From a checkpoint of a small transformer trained on Wikipedia.
Size: 9 layers, 4 heads of 64, vocabulary 8192, 7.58M parameters.
Architecture: RMSNorm before each block, rotary positions, no biases in attention or MLP, untied embeddings.
Each number is 500 + 40 x the weight over the matrix's rms, rounded and kept within 0 to 999. Layers, rows and columns count from 0. Numbers have three digits each.

# q: layer 3 attention query, 256x192, rms 0.179, rows 199-245, columns 128-191
# k: layer 3 attention key, 256x192, rms 0.182, rows 199-244, columns 128-191
q199:555456611560504525466463504599561455498527542459552537486509422516529471454536469447474482503496522519460484510511496539509496478473520593521542473450555552540468518483484498540473508511600453
k199:589440434537472555481544478459567542531486463555491438442469489532448578516509515488582522565482453487478533426537454533532481427504503566545537502536520556452424485519431451474515497510535410
q200:504502501519516472506453495421530544517504513493522523526503550555485458515495551574480514486460518479502479493468517477502477563455489520504466461458529396517488499483535524505537490477527490
k200:440454543512405513486510497464496410528545434475547382428451544486567482486578483462506457471529452469466517487489573543473556490523497471519600477508553600484455507413509460482519494549480458
q201:509489510491465568486467469485510470508548444490497515559455419481563462561497491543514462526498455455522505475474579461467488494495484509434550470538438512517505503475495450501427428544528501
k201:516521536389462447521516501509511456464550484521423533447521522522537495497490459466511494498464453456502556474542503526547507567532493500507526510475477508570512415542490482525475593524431451
q202:549501458415488412489462450528523503606505459530552423499494510504529515537501457483518498493522543504526523469485482477527407513463496481504448514496499511526487464475524499464465526454413540
k202:489498498501559576486423504502541457510509495514490513496484447528523439527494511547466470474511483520478516514477465489494499536461527542518488537443505436530587490486514510567483601504532555
q203:522541490472413490447506519500541515433483485469450528487491525500512486495490395526526453502511482521539467584442445525386461530446489462529543561476560438489467528546477459506454550465483430
k203:451540459565463481534568455533512518549465500480563457542571418521412509444459502489490493463490464495524435467510501506509547407432544519526537447527520438467546463465511506578525446503566581
q204:502544467473499534483562523472468509547454555433474548492475490512464529558529514486566491540468516584516495464491497531483506466510557508514474456446462486486468451533455508549495444487491525
k204:547456497499547478505508486490474479551561442482553470484511545523496493473517477466514525530489490478482477451458485487530508479540463521494534488476541536495523543508527576487487471533497585
q205:489437543482534511449471481522540534467534432509475538530457502528481493508423596565455433492453544467495497552492477485535484572527508547596478498562377478529521480512516501504488475496543551
k205:501527416463508441419516541521501473565537500526475504577501495507534550487440496504543541552507461536490567462461534512523524438564528474508505524445511507473540468465513517474531399504457492
q206:540526489480517536507490511503493487539457527509485445499519463496484439540475532562463534528559477456528481536460515499451451503460484487387514469542526434472532512479495460500458535549613475
k206:490472461473398476446523506498510470495529531488511455424495480569486527450480518547444417491454431585508473463559481520491510495522528480492442446546635518491551464562453525559495515538488399
q207:506450445602521621559546519451524568468513499517416543557501525512480457484511476551498492527461480469522486576490502603490562506503524541443502541487480491471529491516558505404458531466455431
k207:472484474380495380454521547472581474528517487442492477542573498420414537517453528547487478520470544484510583562556473495486500465479505494527455535491439502492473510528422511554443459469463450
q208:490464392573499473486417542453504474444482488514446540467541480526470495465506481512546479485543469502467472507492588541520499505430519488464518448537499454510461451485505527510485458562595481
k208:477543512550485530466498583497497419510498496516404523484581536478558464485545534467372520442458518456582515500530422495474512467432475484449531530510544495523454552459510428490463474525484454
q209:457497487529542447472449446456510598476526501471488501499398554529491438515523512554488516464498495441464479542500405416480483464483587495446470465456542472519467453389538425490486491490495486
k209:415448504483586493460565531497586423540426453512468520431494496520527518530507552521530528522483430483547584448529503484509569501493489494512497427607504496545516506508529504473496555543403625
q210:586493457500470538560527542458510453431509477504467459485520478443525466462475497497534536504516480525507565557519475572584531491501574537461531537489474515505492560547505497450563514450411451
k210:394532467526408452559499508502537505491451498498521461513415537521468469462500477527513439464412563501546539506445431498487485522534537489513470452485489455499488507505512547528529482550476537
q211:475569484482524510538515517450518542436538555437536490455521462509416498388494505518483493489534563487469532479497499576509554519559442515516490578425398489487495425501539506447513518490457534
k211:573471559503551498475469617525484441429483466580491498530451490442568444566402460489461526438433466465471564492532418513469542451496507519519559520472491473533524510502426517476514500463503454
q212:510500571526451542541540488476453462452476518484542466547558485525543573508484502511443514446490450554440535464451474540475546498521467424508535490518542483456448436514532473447480420454526496
k212:528564525514508476426486460601491493477509494484560491460473445510521537528525444502516509499617527503472494540506488525446506507459518492512511547424541504483459518513499521456454517541481478
q213:492553454492499503526435480488485511410426496453491507449515498502505508440538489546418534506526540456537511569537489474488492547419514486480461462512514496491539568501530548477524459551527427
k213:516481396570527533438518561500499505476532593475509524481506573484523471470544491551511446525482460471513503461533471470502506483523411493559460517510437475447502479508547456485504554463500554
q214:636517491606356517507448504532472592499538566529434549486524505495529530542577465484506478518496495504468419575562449504533555559556563570464507453530475479499520521468529492492538558501564479
k214:466445540496459514478544592494530406511511490565447479462508575465503438501508507549602461535462451558523456558560505489540497479461473510509486461488516541501509456397606554477506488470377483
q215:511481458465551517426441448520427504515565490475470468496510560489468479491453464527475495492505390498494534570498573519429556506524490460584440433517513435540441492546477503435513497548483496
k215:449531448531481505508573501529478510526533532424514485489503484493595478460497513525478492526515514492495496523476607524467500572517409522527471547539486518555522525492461453591524528489542465
q216:560561425463517514446442529476600492514592597498504527496555487531485417527555582494529556513471436507523528482479519483446483473465473478537417494584527475469497464519471481491543532482521450
k216:441453477501432505498474474466431509577496558493462523445536482499481467515572473465407465482504452494477553519569500502468500527530522507437494513570571475564545589513486539440453460481493537
q217:494512442395509504483533597510503553531516438435423499471522494485505547527461400451504499570499478494497497468499433531527488445433464471524548521456501458523476459481508533542515510472455462
k217:421491528561513490503448443460454504448560464464486421513542456538539511494482520525532538491478518557514518496507497462437466500566554513507578533550513472470484499497485543472499479531588581
q218:581494552514540489503470519467505466496489507445482538532453546597502437583558505529491526553531489467458490564493519480467529479516487515501558499473533554474446531472559509541453529573479423
k218:432501536445517467461551510503529543554526468465538513505535451487546523490491492481504454413516516522593483506510581492481540586448507481449475524466448480513498553456517473492479439472493504
q219:533505495527486488442463463533463478484528427535512488490517549463486470567554548555532555510523426501519548566587516480529511450479489494494477487503533472530506484471531509484508545482504475
k219:478483461522508571390452471509501528516519512450457595454440483495452447521500497483467479552494459451476550546500579455582512549566484473558411507515473515468526493500461512503547516496492412
q220:481503487538464477517563433510520539553541532540435487535499517419456466546480523508499446550398469549503443446516552468525557477482574505547531496599529504492513535494481499477581469495511485
k220:484544544492500597485439530540502494566453451521440539519592522486481507368554462531514533507524458464472553502531515511459474472450448546446511490539509488510508505448464486535492486469458480
q221:458496499498544545556413537547528490509423537445533501503478478458526534501478564502559447599532517436469523485518515530522475507503468475493579509462427507499519526530507504467451554490485462
k221:490479445493510469419485490440508451438572487425549526503498490521459510499524495417430567430519461538507508537514417542472505437501532514494507486556488560532375456440413456506535503496531459
q222:490480474511509478475515513474503543471526550488562542497554537542523454547487411516450424428420533511506528503568502530469461496544505517499525497394463493505500457539550490481490525521476513
k222:493502494532539543514545542497450463522495514491495548515471490474465483499465563529521505502530450506538472484484479532487502513530500550524511488502433571466504569510436480482571495493549472
q223:481511547468546449453466444423505478480485571520471492494513509442489544465458495525551464504499495511492478499516532502499485484465474519542474488506517541535458516498492470480523473498452461
k223:466440415437487477494442500536457493538561493468523530505414521503521459483507490480446513558571480505492484471524536522478452498525508532476531470525485450500475536466513565570483490483458476
q224:522455481506520493487479486501477508502519459526515525527546501476456499534515485525471472512495523458516433479539498483544505525564508513472511494550505459466586487494501510497513498532493522
k224:472543489503497479496492501512494500510505503496504511496478548483511493482490493548475492483444490528527529443474474434470486567421554489451522498489458474510475552471529485514518468472532509
q225:480481494450511558497518463492494522466526505474526446533503475511534564507418525476466490566535461500433560472496492527472483512463498512543504531450538454513483519526477512457486494445464481
k225:554529481424455450496531506480519516443530519467537534519483490516528498449497540543519493525534492428532503542516521449570492457564502486508426468438459638519527478452528491433524478515466562
q226:541497502544496577476533496474544500502517492483506474544467494468473549474433513459550455544455500527493456535513480526522551460520505545484592454541477493523479511431488478457474499521479517
k226:519420491464479483518465500542576416476523488474490469542502465523494569536439547486516545517498484522461521555473468568523475382512506558593500498555482461518465481490509576518480520506556480
q227:470492509497518481452496485578508465546442451528529499507508467539490495546465479468502451467476495498466490454533472502506474493519487523545555445470510512473467543478477521553531435533502521
k227:480529411479477473468536455468529500513532499446549497561547495566547493508484470538498456544535451436485428483520527535531510477477473534457548424545506540451528465538479443457484485452496460
q228:442463461475545540467551521490456567488502514470461466530499525491530528509483502545492471490525476507497530434494527511466491515429500465599454529457522512583509438504514477467486500494493540
k228:504507494518521401508461553532508554513459459532442501491608528528522488532491626476505484520447507500398496515491482555493449469424464477463484478544468500518411504480499508529478441475506507
q229:530509534488453528463425490518552562472559486452481506524543498475540478557491500467452487562528506483444467548494491430508461496457553498474516507514487547491472435446486495430472468519562551
k229:519534464527498537571520472525530533551459488466483569497487450509487506530478502518468469505479454492482452517516543484526484476495493528495491506511495558533495514533556499515513466472569499
q230:549499419463488448507519518546536551477460427541472464455499498474498530486512525569451468495484528448485457561488433574495472540508476523511517484423444507455455464499524419492563463432543468
k230:608471463522534503471532543458546465524583360481588498422453445493431522463501504517555525546555544513502541527520557484542462482510445535502518451505528494532507494497542542465515506505505530
q231:544492537421480572519536490483503500524513450446492457515451538526488524519499547469517482537495453509446465482451411538478439514488497521522506470520604521511462471463493546512547497449557526
k231:541568454509498510529462590521542537542557551480529456468561494509478488574442470495543533532548530532489506498557463551517542522544494434454441515499473494464495541534487573508536459506452480
q232:599507452480426541506484473481527515516487479518490530458498514497519507534516521412450515570502417537477518517440471419473473414499512498532571563544568509488480431535468498500518501462458510
k232:477517503457541412430486535496495431444536469555512496490472541502494522452565438509521494513481482499502454513437532443522443584538503473480536578482486490476523536512481442529464438507548550
q233:481528509385506459538448520459445586375473528502449502481488437451601519467569485472519514455525434506439401463472438521522577548527497506528530515497487480550530463479539445494445527488430499
k233:475529603548455634549447434456546505527484471443520412541538505635495490511442493519542503503534438504468476516544498472499451500481496471541464427458521527504509557440504476474464589521572505
q234:503500449511451499538493495492465464527539468567461463500438570500555500501556462612538519549495463497576508517527544442413534490497460497490530514606511478505506508485565401510506452528454452
k234:464457445527505515558523498553515468523414500395460507496560513522495447474538472496411550467539496496497419516535505526466495507522443475492445446557473441535482446482468496511481492511532488
q235:588385446569544450517490460499488518515543405516457620472511499455531509530515443645488497526535558455514488488506475548536535447494444568512491541466488436467541446503519493471483439411457540
k235:502490505457487483474506521467524460551509597497498496488487510549528597510442524525537555532539511497550516561443534537495512489479508507546481528514518552478531612465457505615559542482479484
q236:486533533497497559498497530501485417460580475554409489475475515519497530437568586547526486529418509548495462456490528472461500517463524395605510492601477582458522544513603475558560465506500494
k236:500498477502515534563506478517461471509464456452456517501541599486500571463548496549415477455498566503509518536503467477527522560430484530468558510489405528499554433500477477574477530427525440
q237:488501502433524437463585512525501590484528482491582578491525559531541497416387511513512561489531464517501418563501463532507408454449516502411493525494507484473492486515519486494425527523468563
k237:543396484480562514527441497530564365550486516497498481525462494606442473536530473453510476460520511512498509499553528460527467526555545457494543508478501448477526532465484366451548475517506515
q238:477527539457441537515482462523473529539511472451441566532541483486459448524568520454446532539479481537510494564537531476533436488487559480521467492490486481510514493453526607456462476515505498
k238:519521427464500508475512507526516498496516463532523468469377499435458519556507525503455451508544464488449424473479514470524497490531526501464522431497506544490476538518547472512468519540506543
q239:504510524473504522436468511566509496471485528515505500504496462488469462449472527584515486500551532490470455463520553484580429509515450558492477544463532486497509481500490538465447480554496461
k239:465484501508435501497545477514520456443540520534494490529435471573509485541531493505481509466550504534567516563520539512474453499522455483520462507458479476580431483537491476474454473419484512
q240:550492468464484483514431522488445501489549442504505506517521522490483444517493419503545458548520517559445578494458418489477443497457473503509477504535511485552484449530472473580505587488532560
k240:463540447597435546445492559577506559478469479477467500436519543484531481484436465544479478496519422536487535489553529497552437513483524446433494471455542434532521524488524488538501466537459500
q241:527444483526499535510495521413480578511515599508523509441530439526460365534419514525498510471550499483558486534489464538429527513538495507472501526521571543553421504546452460521475504454526524
k241:462456543525498513500509519500504547479528465496459499486510502509516539474448525416557471489530411534496462530516457451467523440495545561525543547522510463450473583544462637515538483537538537
q242:551492551505509458518401510530499501550463482519529458454456429447460438512544495531484495458448494506524419564497512502534494528545393476516459509387489402434498506505523521492495490550435513
k242:512500487563485444469511456488455520532538480489538514550458500514519523486434478527515510480498440471475438468532494531541469428567482527598529430506566548499489503479514532535538441400466547
q243:442500521513544547476449517459490477444480492497448530533573436492433456450458497472455521520466525492588403504551561529511513567564448521468531501469478545527518493534489502531540464482502531
k243:507434566627481499525495474480447452435506469529487456474430477517479494569509531545562501504479482490473558556481510510409483439509508496560530457493433531481520555549468491500437509496509472
q244:500484491499468490479521449500526498506479491468525560519524457518498489476445516619541488507490479510387490513498446504512477523534477537496454554521494473570515471485426478516474536467531489
k244:520524526565483498576467512496494455521547423537478461479474480527493444520491474533484540469454448548523490524507494551599510555513529424554507469510547516474436525541445501499521480566425461
q245:501440541535510547504476491459457429481464471445461455528534509479552477463494484509485496481463446472534481533500407502503443457544478555553580429481535495562529475468484447477499562457556506